Part of a small language model's weights.
Training: a variant of Muon for these matrices, 132M tokens.
Each number is 200 + 30 x the weight over its row's rms, rounded and kept within 0 to 999. Layers, rows and columns count from 0. The size before them is the row's rms in percent of the matrix's.

# gate: layer 9 MLP gate, 448x160, rms 0.0973, rows 194-208, columns 0-159
# up: layer 9 MLP up, 448x160, rms 0.101, rows 194-207, columns 0-159
# down: layer 9 MLP down (transposed), 448x160, rms 0.0637, rows 194-207, columns 0-159
gate194,111,211,176,229,235,164,171,189,153,144,205,219,179,154,231,205,179,230,173,216,142,223,170,219,137,164,182,209,224,172,210,213,200,203,176,214,214,190,159,175,188,199,190,162,191,152,214,206,189,174,189,186,197,188,163,282,181,174,173,223,214,164,194,193,155,186,216,223,257,169,229,161,231,172,199,201,283,259,218,177,130,252,165,182,212,172,223,188,230,236,221,204,238,233,195,201,225,180,194,187,202,247,221,130,166,179,184,249,238,234,224,250,204,172,198,205,220,198,204,217,200,230,170,176,225,176,257,208,218,221,196,152,204,195,231,224,214,236,211,169,234,215,220,236,228,182,246,222,223,208,216,234,145,215,258,190,179,245,192,255,206
up194,105,225,195,179,188,185,203,203,217,239,175,198,179,249,198,221,237,229,206,149,178,173,173,174,211,196,230,140,161,197,167,213,224,158,195,236,250,224,201,250,178,193,204,195,175,170,200,229,181,167,181,239,193,180,183,207,182,195,269,225,196,141,233,221,171,193,180,213,213,224,140,172,179,228,176,183,248,151,155,274,216,178,205,251,169,190,241,211,187,117,251,264,215,238,215,245,205,172,189,223,215,186,208,209,234,220,195,170,195,202,151,162,194,161,199,181,179,206,235,206,217,213,247,182,190,162,242,198,153,167,223,256,151,215,242,166,241,141,184,265,219,185,181,167,196,176,211,192,195,181,236,241,235,209,171,201,186,232,194,194,193
down194,101,257,188,234,213,248,174,179,185,211,266,201,183,222,172,186,173,220,250,138,194,248,146,220,269,217,208,186,223,175,179,225,168,151,168,211,131,172,153,199,197,184,275,193,221,241,191,134,223,192,183,216,215,250,235,185,147,198,184,151,206,190,189,194,162,218,153,225,243,166,244,176,171,193,232,193,182,165,187,213,179,203,256,251,223,213,186,217,247,233,184,216,210,205,214,222,169,259,222,183,219,154,235,239,220,190,163,194,211,189,196,222,201,192,232,181,147,247,184,214,215,182,176,192,194,238,214,190,239,220,216,233,181,243,154,192,232,234,251,217,231,225,170,223,198,195,167,243,244,199,191,198,207,240,206,190,199,224,203,199,171
gate195,097,226,190,200,196,270,149,146,235,182,214,218,288,273,212,174,204,178,188,183,191,272,176,249,165,213,177,200,171,220,190,169,172,182,149,213,258,196,189,194,233,194,185,210,217,104,219,219,216,212,227,233,166,132,238,228,229,225,230,184,186,222,197,215,184,248,168,195,185,172,198,224,209,198,173,171,175,221,191,174,137,173,174,195,205,173,206,144,230,190,226,201,160,168,205,186,214,197,250,224,216,180,202,209,202,153,215,226,182,219,168,203,252,222,231,119,169,186,189,193,191,223,148,208,220,190,198,208,207,228,226,185,187,191,204,207,157,177,156,222,209,214,225,155,168,165,221,148,217,202,196,227,144,224,221,214,221,214,169,173,184
up195,092,163,195,200,259,220,211,274,218,208,172,155,183,206,225,223,199,156,165,249,220,192,208,212,197,191,264,165,170,183,140,225,204,239,189,220,216,178,227,195,212,211,149,207,192,226,215,175,210,205,210,168,185,248,206,197,235,242,159,169,164,244,266,201,207,123,189,207,220,244,193,196,224,214,191,214,196,156,235,166,228,240,223,205,240,149,219,187,219,188,241,203,170,221,213,202,240,230,206,175,168,193,216,210,224,205,174,146,242,221,210,150,167,152,242,184,175,195,244,220,188,218,261,215,206,191,177,235,197,167,178,224,226,166,221,199,214,187,190,188,271,242,254,189,163,239,239,223,185,191,217,203,227,177,238,127,152,222,189,215,230
down195,095,214,245,228,178,184,217,171,206,198,189,223,213,151,265,160,207,210,146,150,212,189,235,187,209,189,225,217,201,184,209,215,177,210,236,176,134,213,215,210,195,205,180,213,185,163,180,226,204,154,189,158,172,180,260,167,180,211,217,266,192,188,162,254,218,183,211,150,229,204,251,225,149,179,179,169,193,170,261,209,219,180,185,232,128,225,160,199,228,206,207,222,254,145,199,236,221,202,167,191,191,205,189,190,114,204,149,234,222,223,219,240,206,193,210,230,188,248,211,183,237,180,166,202,214,201,265,230,205,195,200,216,239,199,206,195,200,182,210,210,217,162,156,233,189,195,204,271,219,172,252,235,144,185,228,256,235,232,204,231,195
gate196,107,211,172,157,222,228,212,195,218,186,196,213,203,193,215,210,200,243,188,257,181,204,195,205,195,209,242,161,175,211,227,215,176,239,208,182,228,203,176,198,211,214,176,208,235,191,233,195,230,195,179,203,224,152,236,229,143,195,170,188,199,220,152,173,168,174,162,187,183,230,167,250,169,238,212,230,219,192,203,252,204,190,159,177,132,242,243,215,198,181,201,262,206,183,249,160,196,223,244,218,290,200,187,217,189,191,178,207,239,221,173,166,196,139,218,208,222,195,136,243,287,184,217,167,226,145,190,169,204,220,200,227,217,210,233,179,188,289,198,203,227,193,181,197,230,164,153,180,234,183,188,172,198,236,210,248,229,171,142,205,262
up196,106,206,230,198,201,228,209,228,225,164,182,214,223,158,164,198,222,189,195,239,215,180,143,231,230,180,182,190,192,142,206,193,208,211,193,266,250,181,205,219,207,153,233,185,203,225,186,213,178,155,153,281,193,236,199,171,233,207,195,227,228,150,176,221,174,187,230,165,154,191,220,192,198,242,202,234,193,266,215,197,191,234,195,197,220,148,184,162,177,173,177,212,207,214,250,224,264,209,195,234,217,181,211,182,209,172,251,253,183,181,201,195,126,217,223,201,174,214,201,147,230,166,216,146,189,242,240,224,186,199,198,243,179,198,204,159,210,201,197,223,193,242,238,194,151,198,152,213,242,208,190,263,150,258,221,230,118,213,196,210,227
down196,097,172,211,239,192,227,161,182,153,239,168,260,192,215,220,223,205,159,160,255,167,166,226,180,261,201,258,221,230,192,251,173,135,212,227,215,232,221,213,191,202,212,260,149,176,213,198,216,156,197,182,222,219,226,235,190,243,219,210,197,158,168,208,179,212,198,189,182,235,228,209,167,152,220,262,184,145,189,190,208,205,196,203,190,209,178,210,162,242,150,192,179,164,177,208,162,226,164,208,184,247,205,240,216,188,191,213,221,173,136,212,261,193,283,245,185,215,215,213,229,179,202,173,215,188,190,159,180,178,174,198,172,187,163,192,215,150,141,140,181,175,203,168,208,254,194,194,178,219,175,242,242,184,207,192,219,224,217,232,171,235
gate197,102,237,198,194,182,278,226,201,185,187,192,170,190,266,184,190,244,186,172,229,181,215,209,175,231,244,202,206,228,199,205,177,224,204,229,186,191,181,233,199,214,237,192,143,178,176,231,220,233,205,184,182,254,196,216,194,259,174,207,263,200,222,159,189,177,171,186,184,187,135,194,234,225,232,190,159,220,199,157,225,200,230,193,174,214,263,181,181,165,196,203,184,217,155,161,207,187,226,230,201,216,217,168,189,207,299,235,200,215,188,198,193,177,197,228,199,141,183,210,213,186,210,248,198,260,192,222,225,182,225,169,239,156,250,169,240,200,151,229,195,158,256,195,167,208,199,247,241,224,190,153,166,151,203,172,283,194,226,174,182,158
up197,100,171,149,209,158,217,209,200,185,163,195,222,214,217,177,204,202,225,177,208,174,214,209,131,137,234,240,233,191,202,221,174,204,157,211,192,170,177,197,181,194,237,176,180,225,247,196,133,212,246,160,148,212,178,185,171,175,227,205,216,208,209,219,180,152,209,188,197,171,239,208,220,175,164,222,203,234,165,186,215,233,174,165,182,201,211,245,189,198,231,152,151,229,166,204,218,221,170,257,217,167,262,205,239,216,211,215,189,171,176,231,226,154,213,195,151,237,186,202,201,182,232,103,187,200,216,203,156,184,138,179,154,185,181,150,202,203,194,154,176,217,155,180,164,201,146,209,225,179,219,158,208,270,192,197,117,210,178,186,225,209
down197,099,163,221,189,233,178,184,208,190,207,186,213,181,190,210,155,237,208,258,220,261,210,219,211,279,189,193,194,175,187,186,261,233,216,224,252,189,248,257,177,223,229,253,230,216,195,220,214,225,182,181,229,239,201,201,168,235,203,211,229,152,246,180,232,226,147,216,188,239,210,208,206,207,196,214,205,209,177,168,228,215,224,202,190,231,168,185,183,168,195,136,215,214,214,207,146,179,221,227,197,193,197,168,159,209,269,250,164,183,220,189,179,225,245,156,242,239,186,239,227,228,230,287,185,198,194,158,254,179,241,191,196,225,211,197,209,214,198,177,171,160,194,193,156,212,231,203,193,232,144,191,191,177,139,224,275,214,176,205,149,200
gate198,095,185,135,191,217,214,205,230,179,183,187,221,192,235,178,197,204,163,229,220,219,205,229,219,192,205,194,183,185,206,182,198,223,200,198,176,179,232,205,175,177,181,205,193,211,206,194,203,211,257,178,157,251,200,160,212,133,214,201,196,180,215,225,237,187,166,230,264,225,199,164,237,244,195,212,211,252,168,160,150,223,160,243,192,233,166,175,203,270,172,146,221,186,193,234,170,203,207,185,175,154,166,230,187,241,176,162,146,191,225,170,216,218,256,180,207,154,189,202,185,221,158,229,231,148,171,199,184,191,150,178,229,266,173,256,154,167,198,232,205,229,235,202,199,154,209,170,200,206,217,209,185,127,121,183,193,254,163,143,223,187
up198,099,250,155,226,158,164,228,189,195,130,228,220,170,183,179,212,186,199,218,181,224,233,218,214,282,198,187,174,202,205,157,190,231,182,160,179,169,150,210,172,166,185,192,210,212,212,176,138,213,176,208,185,245,258,232,230,277,219,180,237,197,196,244,161,211,146,189,230,218,203,228,213,177,175,171,164,197,194,210,167,227,190,225,219,182,192,197,172,176,215,181,197,212,195,174,246,188,140,114,278,241,204,176,212,215,207,198,212,206,194,155,198,159,175,231,235,117,163,194,200,230,185,160,206,177,180,185,228,179,226,263,206,203,200,175,183,225,193,221,236,138,178,217,183,179,229,189,231,200,200,222,251,192,207,188,147,215,190,183,235,197
down198,091,175,215,236,272,235,186,184,184,226,133,206,216,201,186,213,191,220,174,225,142,191,196,178,188,164,188,230,155,200,166,176,119,199,167,158,233,176,218,219,226,168,192,189,194,234,196,193,203,218,216,229,215,154,153,199,209,201,144,171,240,192,208,230,217,233,154,184,194,168,169,227,200,186,236,196,247,221,246,253,254,248,240,195,231,180,154,211,207,208,170,240,220,220,266,182,235,174,182,162,219,192,194,211,220,166,174,199,154,195,191,194,169,256,161,205,240,173,206,173,151,167,239,148,237,193,204,181,167,181,215,162,164,243,204,149,169,171,190,212,210,236,182,175,228,224,165,234,238,137,216,196,196,182,231,223,175,155,182,219,222
gate199,106,220,200,203,221,233,193,168,195,173,216,197,194,255,164,207,209,179,190,181,214,205,209,173,157,240,195,231,196,172,184,244,213,152,151,204,136,221,187,160,156,174,231,226,222,207,176,211,201,166,164,239,176,236,204,210,186,206,205,187,193,208,238,215,198,167,228,201,224,206,212,193,228,188,220,195,189,165,162,183,164,261,224,192,178,198,209,183,209,193,241,147,207,215,271,158,204,159,208,161,246,190,233,172,191,222,122,255,152,166,226,300,225,185,214,221,159,241,171,160,217,210,148,168,224,222,175,181,231,243,160,231,231,216,203,250,215,238,198,215,165,247,209,192,198,213,174,244,222,170,211,183,247,224,247,245,229,200,160,251,198
up199,108,188,181,176,213,208,272,189,231,240,179,240,210,200,167,213,174,199,193,171,214,181,93,252,196,202,193,184,210,221,208,175,194,174,240,190,266,201,186,229,223,256,144,168,153,208,143,167,176,203,211,222,251,176,188,247,224,214,241,238,192,197,217,165,196,249,254,169,176,211,168,154,214,219,217,131,213,186,203,180,181,185,182,177,229,172,187,239,176,132,184,209,167,194,242,179,136,174,155,176,206,174,197,197,212,218,222,181,176,145,245,187,160,198,183,203,149,185,230,206,186,197,242,216,210,163,205,207,237,205,154,175,192,164,176,204,236,227,188,265,242,175,180,179,189,218,191,225,218,169,181,177,150,189,212,157,211,210,179,203,196
down199,104,188,196,211,169,198,197,153,189,192,233,237,196,251,217,177,143,204,179,214,183,219,148,193,209,205,166,184,148,167,255,164,214,179,205,171,200,250,196,214,206,199,244,268,198,206,219,202,197,223,201,215,140,230,179,189,189,214,202,210,175,229,239,230,211,142,179,200,203,221,238,181,196,186,268,228,166,176,214,245,199,190,237,238,199,231,179,200,275,229,232,187,206,236,191,148,240,185,113,188,198,244,236,191,197,193,191,232,208,189,192,209,196,172,203,227,173,171,178,225,244,171,177,139,192,203,184,192,186,190,226,236,236,175,187,194,188,235,177,160,196,248,182,181,169,165,184,219,229,217,190,197,231,201,188,256,172,260,111,138,146
gate200,105,154,227,186,171,200,172,199,206,232,191,205,231,253,282,190,222,173,208,216,271,198,249,165,166,218,156,180,193,216,189,240,222,204,192,241,184,179,198,196,174,239,160,149,267,200,150,156,196,201,179,215,224,203,210,219,246,189,196,176,231,188,173,177,204,189,244,232,239,181,182,142,235,220,177,156,189,206,227,207,217,167,204,179,175,154,239,200,227,203,209,222,190,170,195,181,183,183,227,199,187,238,208,225,197,231,224,245,177,226,230,168,146,203,214,237,196,193,235,189,207,205,200,180,198,217,176,214,195,195,88,214,232,150,202,204,213,224,257,198,201,204,219,163,173,132,174,244,179,207,139,232,139,174,171,228,202,211,238,248,236
up200,100,188,201,214,178,178,203,227,218,180,181,215,224,193,205,211,221,197,247,190,231,201,224,193,132,225,175,191,182,223,208,189,240,201,168,197,204,226,202,192,183,210,232,201,255,203,182,160,181,196,165,179,228,207,208,261,213,165,252,154,215,267,187,164,227,177,250,180,215,192,144,215,198,235,232,169,237,187,221,215,211,184,147,222,210,147,219,162,223,201,199,184,175,121,191,204,305,147,165,217,188,134,226,231,180,247,198,215,211,198,212,181,208,176,189,237,151,200,205,202,228,198,156,186,243,185,183,186,222,180,144,196,186,145,182,245,217,194,187,281,182,155,204,177,198,167,208,163,192,220,125,196,221,151,218,173,204,165,188,244,199
down200,103,163,216,147,182,174,183,200,210,179,219,208,215,173,194,238,215,105,228,166,180,195,223,192,212,154,180,233,194,192,199,142,241,206,284,160,233,239,231,181,238,217,163,175,200,150,161,235,119,140,195,233,180,216,182,210,223,236,189,211,176,246,215,242,165,197,245,166,198,212,228,214,185,199,222,176,183,201,148,235,194,215,194,198,223,198,217,195,167,194,211,175,239,213,231,178,204,172,216,143,191,202,157,209,173,217,183,195,209,173,203,217,223,196,238,182,202,212,193,154,130,196,205,206,169,237,172,228,147,166,222,232,239,188,184,195,227,226,182,179,207,223,165,162,272,247,222,231,219,180,110,198,210,182,191,187,211,168,192,234,188
gate201,089,194,208,218,218,213,206,190,226,147,202,206,186,211,234,237,200,251,139,165,186,201,171,151,223,218,209,166,181,229,205,167,196,207,177,206,227,160,223,249,204,210,172,232,177,234,177,176,185,214,218,181,213,216,272,186,173,149,163,150,208,221,276,218,203,208,226,178,168,242,153,219,101,278,187,199,244,182,252,156,216,199,193,178,170,219,199,217,182,259,198,163,226,191,210,179,206,232,199,179,190,213,197,216,244,200,201,187,175,239,218,165,152,214,217,187,236,193,170,152,227,193,186,183,233,200,217,169,229,208,197,191,208,258,167,127,196,177,208,166,224,163,229,218,164,164,162,234,162,157,194,227,209,263,218,199,231,178,228,171,189
up201,098,222,178,142,185,141,185,144,180,196,202,222,268,221,185,173,199,222,226,177,218,239,237,204,205,190,226,207,206,210,181,210,207,196,227,248,199,195,162,217,217,240,251,214,212,158,190,198,228,192,138,158,249,156,177,224,206,186,216,199,175,189,210,224,193,169,239,213,260,205,187,182,238,156,196,169,196,161,226,188,214,206,181,185,231,253,236,180,245,210,236,200,150,145,197,180,176,138,231,177,257,181,229,164,191,221,168,188,195,182,210,226,199,238,204,286,157,219,189,193,193,227,218,253,202,218,189,217,158,184,213,158,192,235,193,233,179,218,233,210,240,224,206,176,213,196,233,155,197,232,125,206,156,249,164,199,235,256,190,152,169
down201,101,219,159,192,188,225,167,217,227,225,218,171,188,211,246,209,185,204,204,178,217,180,178,168,214,253,222,230,166,208,182,173,218,204,191,196,205,170,201,233,189,199,187,245,172,189,170,177,226,171,212,213,138,223,271,208,223,227,204,193,204,243,203,191,186,207,150,250,175,216,234,182,139,232,171,248,283,207,171,224,183,228,245,186,188,179,142,216,167,180,249,199,195,200,159,213,256,234,164,236,165,193,163,223,227,198,204,157,160,214,245,199,176,202,199,189,243,223,228,197,226,177,207,204,207,151,200,159,195,187,186,222,232,179,189,115,208,208,206,205,214,164,179,255,214,220,185,279,272,247,155,204,156,133,249,215,207,199,214,211,205
gate202,100,197,188,193,246,240,252,206,223,165,223,179,237,188,185,187,177,189,181,226,233,204,222,176,190,269,240,117,191,202,206,172,181,198,176,235,207,156,161,225,150,202,195,172,185,187,228,197,125,215,184,160,195,200,230,198,193,199,172,183,212,199,173,173,148,236,248,191,264,167,164,148,171,258,188,191,162,192,191,192,210,183,199,225,225,209,174,207,240,184,215,206,208,200,176,199,207,194,258,161,191,225,149,237,152,173,207,184,240,244,221,238,182,212,213,247,216,191,186,189,213,165,169,263,200,262,242,189,241,194,184,220,133,204,173,230,211,226,152,192,199,246,206,172,251,170,201,195,182,152,167,205,158,195,146,221,252,220,199,231,179
up202,111,162,207,207,198,131,166,234,220,160,193,201,196,168,229,194,214,168,233,264,213,166,161,253,229,218,225,222,172,182,144,212,209,190,212,215,234,176,212,190,280,191,216,146,202,299,186,196,193,261,250,247,188,110,198,197,212,185,231,193,220,175,158,216,159,172,218,211,157,232,231,207,200,238,191,242,196,210,210,190,194,166,195,173,191,143,174,205,261,217,148,195,217,189,197,222,200,223,215,194,202,202,234,233,248,215,195,194,211,221,222,212,265,212,168,224,171,196,178,180,224,208,142,221,218,176,193,179,204,180,167,248,178,173,215,192,178,191,246,172,184,231,204,196,164,208,228,217,198,238,234,224,241,158,222,169,189,203,231,237,245
down202,114,159,178,188,205,179,211,197,200,193,178,210,212,166,274,192,182,158,173,190,208,226,189,193,215,195,219,186,205,238,149,184,187,161,141,170,201,172,156,144,159,234,196,187,224,265,214,206,208,218,223,198,196,143,221,208,134,231,191,215,182,251,177,161,194,186,231,198,147,216,234,162,149,190,220,243,193,197,218,235,173,153,194,208,223,205,172,242,201,172,181,211,170,251,140,188,192,201,224,200,199,212,242,178,217,171,206,76,226,210,225,213,177,170,174,247,191,204,211,215,196,176,207,207,205,215,176,214,189,257,175,204,166,241,205,168,175,184,228,240,249,228,220,182,151,207,216,173,239,241,200,210,190,217,198,259,236,186,148,206,261
gate203,102,232,226,199,202,223,204,178,193,186,166,217,223,200,205,256,181,170,159,196,208,190,159,262,221,152,312,194,157,258,194,189,202,182,204,241,210,192,190,210,185,210,250,194,168,166,236,152,238,186,170,209,232,188,170,211,212,222,167,246,192,174,170,202,218,162,200,222,209,209,223,200,176,145,157,162,220,181,241,241,144,183,170,229,236,227,260,181,197,223,217,147,185,196,180,212,179,227,201,153,192,172,185,191,191,194,226,222,159,204,222,171,197,233,185,204,230,199,202,192,210,229,230,202,212,176,282,222,235,218,228,192,134,213,200,255,142,218,194,229,209,223,186,169,194,170,211,131,173,217,204,215,216,162,194,249,215,166,177,133,172
up203,101,204,260,256,178,245,214,156,153,192,207,222,218,272,166,185,187,237,194,214,169,204,230,226,169,224,233,180,213,222,179,171,163,229,207,178,198,204,183,213,192,153,202,236,205,199,209,221,212,217,225,231,201,230,208,181,163,206,191,202,251,147,181,201,164,207,196,225,186,197,181,209,221,244,261,173,230,219,176,231,179,206,154,153,168,237,192,201,229,217,223,178,184,205,152,217,172,192,187,183,150,234,193,183,159,241,209,147,267,269,191,208,202,172,225,204,188,180,189,229,174,210,181,213,206,279,180,174,142,177,165,124,193,203,231,204,193,230,205,183,230,192,217,206,193,187,197,191,129,208,161,199,189,191,247,155,260,262,184,231,263
down203,102,304,171,172,275,165,231,213,184,163,193,177,213,215,157,234,227,238,236,204,238,187,191,249,170,232,187,194,245,206,205,245,152,234,169,208,203,230,212,229,224,192,164,159,180,121,216,242,154,195,227,206,177,205,178,163,256,242,190,129,210,197,205,165,239,201,160,190,224,188,212,123,222,264,182,185,187,258,210,209,193,256,180,223,186,184,213,177,163,189,181,242,180,177,177,156,199,210,189,212,206,213,176,213,199,157,188,224,176,187,191,222,219,177,220,195,186,183,212,177,177,149,158,177,207,208,223,174,216,235,169,190,160,206,212,203,222,170,220,177,176,148,173,211,235,218,219,243,252,221,183,217,217,201,173,152,179,183,207,226,188
gate204,102,138,204,215,244,245,208,227,196,198,240,202,205,210,211,186,249,183,224,164,218,184,219,222,149,200,198,125,225,198,181,210,189,251,223,184,167,220,220,242,201,132,162,215,204,214,235,184,261,152,204,219,187,157,237,193,166,242,242,216,202,274,206,188,209,209,198,222,215,228,216,209,203,227,235,195,191,272,197,212,203,159,213,221,225,243,240,205,195,203,183,226,260,214,280,195,203,174,231,166,166,233,204,210,238,167,257,181,221,178,176,213,192,144,191,200,181,214,201,179,186,198,212,171,199,190,221,194,222,222,214,222,192,152,225,272,153,195,161,258,190,208,200,258,214,239,185,253,259,226,217,203,233,184,230,175,205,243,172,228,200
up204,105,183,177,229,216,226,211,174,214,177,232,162,234,158,202,169,235,210,213,185,196,231,166,117,151,189,201,135,207,213,209,199,155,180,202,178,188,197,200,169,162,194,196,259,192,188,247,204,211,186,205,180,168,231,187,170,166,211,176,205,242,194,219,175,207,222,249,187,207,211,194,224,226,257,257,242,158,187,187,173,212,203,209,178,176,146,210,217,180,184,225,258,162,190,245,204,242,172,205,213,133,187,190,149,157,231,182,191,170,168,155,247,210,204,185,205,238,178,249,149,240,223,200,197,272,192,183,122,206,208,174,204,144,233,170,209,180,182,185,215,196,226,180,174,154,206,276,179,235,173,218,173,195,210,252,160,170,213,187,217,182
down204,102,241,223,166,240,194,226,236,152,178,183,182,196,204,193,161,160,197,190,207,207,194,151,197,210,205,179,150,218,245,199,169,167,184,164,268,186,252,263,232,270,261,226,211,185,171,213,179,172,212,170,210,196,198,245,169,200,229,200,204,289,165,238,162,188,224,207,248,172,232,157,225,186,192,141,217,240,188,184,234,177,192,246,214,185,226,206,165,149,181,225,167,241,236,147,169,211,216,243,266,204,140,184,205,232,183,216,187,227,174,184,152,192,162,234,217,186,166,239,167,180,222,194,150,190,205,193,216,207,178,203,208,222,183,165,216,214,207,212,195,193,206,205,190,198,203,248,193,211,143,238,212,179,208,256,233,224,235,198,243,191
gate205,107,209,153,176,198,196,210,172,173,197,200,199,194,171,163,223,231,182,178,221,193,157,165,168,203,225,174,202,231,181,205,158,157,220,193,196,218,286,218,178,169,204,191,162,210,169,153,234,156,140,252,192,155,213,206,211,212,201,189,244,211,255,190,214,234,245,226,198,245,187,207,224,217,217,173,166,161,204,184,232,163,221,238,138,213,215,209,198,214,179,162,207,190,203,248,174,188,231,221,242,196,249,162,225,191,200,248,218,208,197,194,154,177,205,207,207,234,174,271,171,178,231,238,221,179,162,183,214,169,162,203,196,235,235,213,239,237,149,210,214,195,239,186,225,201,182,176,202,202,257,238,90,219,166,168,263,216,234,209,232,217
up205,106,153,130,196,178,192,171,161,175,186,244,172,155,193,184,228,253,213,206,232,178,195,168,185,207,178,210,145,234,174,209,161,157,211,243,188,208,210,234,209,209,208,200,167,196,171,147,259,135,172,237,203,146,202,204,225,190,226,221,224,186,214,193,247,225,259,216,245,246,177,167,222,234,182,189,144,176,181,180,207,186,193,210,199,204,220,177,189,178,191,149,232,200,188,213,210,144,207,205,227,188,217,154,208,200,232,272,212,209,234,221,177,171,154,222,177,211,190,271,138,221,254,230,178,172,149,177,182,194,165,203,136,209,257,186,209,182,198,245,161,185,227,224,214,200,159,208,160,178,244,219,184,198,167,204,197,243,224,207,234,226
down205,104,200,169,203,168,222,206,216,209,206,202,151,188,217,233,186,185,233,182,169,204,168,199,184,234,195,273,197,173,187,183,175,191,188,231,203,190,224,177,248,194,152,237,233,204,240,178,163,178,179,177,183,212,154,227,231,186,233,163,207,245,169,220,204,253,159,170,214,190,234,160,201,160,217,238,186,197,203,213,208,199,195,253,232,138,256,159,190,165,241,249,195,184,210,169,171,236,207,165,169,194,179,232,226,245,170,193,159,245,142,218,221,228,188,181,213,171,198,227,240,245,179,238,197,223,229,236,191,210,183,192,212,165,153,238,201,204,167,163,228,226,153,220,215,148,215,243,168,129,123,260,185,209,198,186,188,208,172,257,168,158
gate206,091,195,205,167,188,229,200,193,204,184,240,183,212,204,218,190,210,225,258,137,198,210,220,216,133,228,175,221,189,177,205,196,237,218,227,225,188,181,199,223,199,157,197,190,171,161,172,176,154,182,228,206,194,198,208,152,194,173,244,210,157,241,203,188,213,194,199,198,233,219,193,185,158,226,193,245,187,206,186,228,187,173,130,225,263,247,206,133,196,214,183,148,117,175,231,213,127,177,175,211,244,200,141,224,271,222,195,252,168,157,205,217,179,123,201,212,179,206,183,207,206,152,196,234,227,208,184,196,241,193,197,182,181,185,184,171,232,195,213,234,195,238,211,197,191,157,215,168,157,168,141,218,156,240,128,237,187,223,201,208,214
up206,094,232,183,186,227,181,210,205,217,208,178,191,159,144,218,235,186,173,161,172,205,136,128,155,211,134,240,195,180,204,183,173,185,219,239,182,238,280,188,215,155,179,238,189,216,166,238,194,183,135,198,189,272,192,136,210,169,225,214,247,177,219,200,152,187,162,202,251,206,198,211,171,229,206,202,205,244,177,190,181,182,202,244,219,204,208,204,222,189,207,208,231,195,196,159,169,218,205,208,218,220,191,195,213,168,211,198,179,214,168,207,235,186,238,227,202,279,203,235,220,204,254,229,186,205,191,183,194,184,198,177,184,266,263,189,191,189,136,170,210,197,164,212,223,269,240,216,222,282,202,153,216,201,187,221,199,197,189,192,190,148
down206,095,181,188,188,179,181,206,204,180,229,189,227,270,203,179,207,214,137,206,201,171,221,223,200,203,238,184,169,189,183,179,192,178,194,174,199,202,171,167,198,243,180,184,178,242,176,192,192,169,243,200,158,131,179,232,193,202,198,207,196,246,189,161,201,201,230,178,187,190,191,222,206,184,194,160,221,200,207,215,202,170,219,381,159,183,226,161,213,241,190,206,182,246,166,249,218,190,217,234,196,205,207,208,214,217,193,206,182,189,231,154,210,191,141,152,229,83,148,207,186,205,172,188,197,224,246,185,211,179,218,240,193,186,187,213,204,205,237,212,221,219,152,190,204,162,202,170,167,193,214,205,200,140,210,192,193,198,239,212,199,220
gate207,099,199,221,218,216,185,218,191,229,201,208,140,214,261,222,205,162,146,199,196,226,206,176,255,165,206,154,209,176,212,207,193,148,213,173,244,176,238,234,212,168,181,236,191,181,167,217,231,255,231,231,216,204,185,235,191,205,177,170,220,172,227,221,188,186,221,186,232,169,266,236,163,212,225,199,188,221,182,187,176,177,205,161,138,215,256,159,227,184,171,171,230,208,198,260,200,171,216,189,174,198,187,185,202,200,239,180,217,192,235,213,181,222,230,241,214,256,117,218,221,141,247,205,254,176,164,191,205,197,169,174,192,178,210,225,238,177,182,185,235,216,228,170,230,135,254,155,222,187,268,150,195,218,246,197,191,184,178,173,179,143
up207,101,234,201,181,212,200,175,148,241,180,192,218,234,158,287,196,186,203,180,179,225,181,214,179,193,214,180,162,242,238,216,130,163,170,177,169,183,172,184,195,245,126,193,181,193,201,222,183,194,226,181,190,218,245,193,160,200,221,189,204,239,164,213,221,176,224,149,259,220,183,161,215,139,227,193,219,177,157,197,187,160,182,205,177,228,192,201,217,215,186,160,191,155,251,198,181,194,201,146,193,205,194,179,194,175,205,174,180,213,253,227,179,162,252,203,211,133,271,284,236,266,158,183,183,245,163,240,183,214,196,186,188,199,139,209,208,207,217,192,224,193,241,214,187,169,233,178,194,247,230,220,177,219,197,251,213,170,203,202,224,200
down207,104,187,196,165,261,153,246,170,213,175,187,226,219,188,204,178,213,169,190,221,195,139,245,219,203,123,184,171,156,207,194,228,215,194,235,239,219,226,206,204,195,177,240,238,228,244,207,225,174,195,210,235,155,184,194,176,210,174,165,209,232,222,205,193,210,269,234,216,156,165,194,157,280,173,190,254,199,225,203,230,170,215,205,213,177,187,160,152,230,158,146,251,199,193,188,193,191,210,138,217,222,173,199,209,133,246,209,183,138,206,184,239,192,209,214,234,181,166,242,216,222,167,174,200,173,193,128,195,188,177,235,201,207,190,190,208,231,176,176,211,269,168,256,243,191,217,203,184,196,219,154,165,196,246,219,222,226,213,181,214,171
gate208,100,231,124,205,145,209,230,202,185,207,175,150,192,185,171,220,209,187,173,159,185,175,192,168,227,234,224,185,241,191,186,156,228,215,179,188,209,210,233,164,199,186,188,207,230,226,165,231,118,172,211,205,178,214,210,90,206,235,190,190,281,210,241,239,258,231,242,204,161,205,189,230,249,221,187,192,174,226,192,184,190,195,231,202,201,217,209,188,163,220,247,224,221,223,238,227,199,202,201,230,185,193,184,237,174,263,230,227,230,249,201,180,169,126,163,251,148,204,233,219,194,203,222,186,203,170,197,182,247,172,205,189,178,192,214,199,231,142,198,237,199,195,246,189,193,225,251,175,163,179,180,174,194,180,189,262,195,222,213,228,183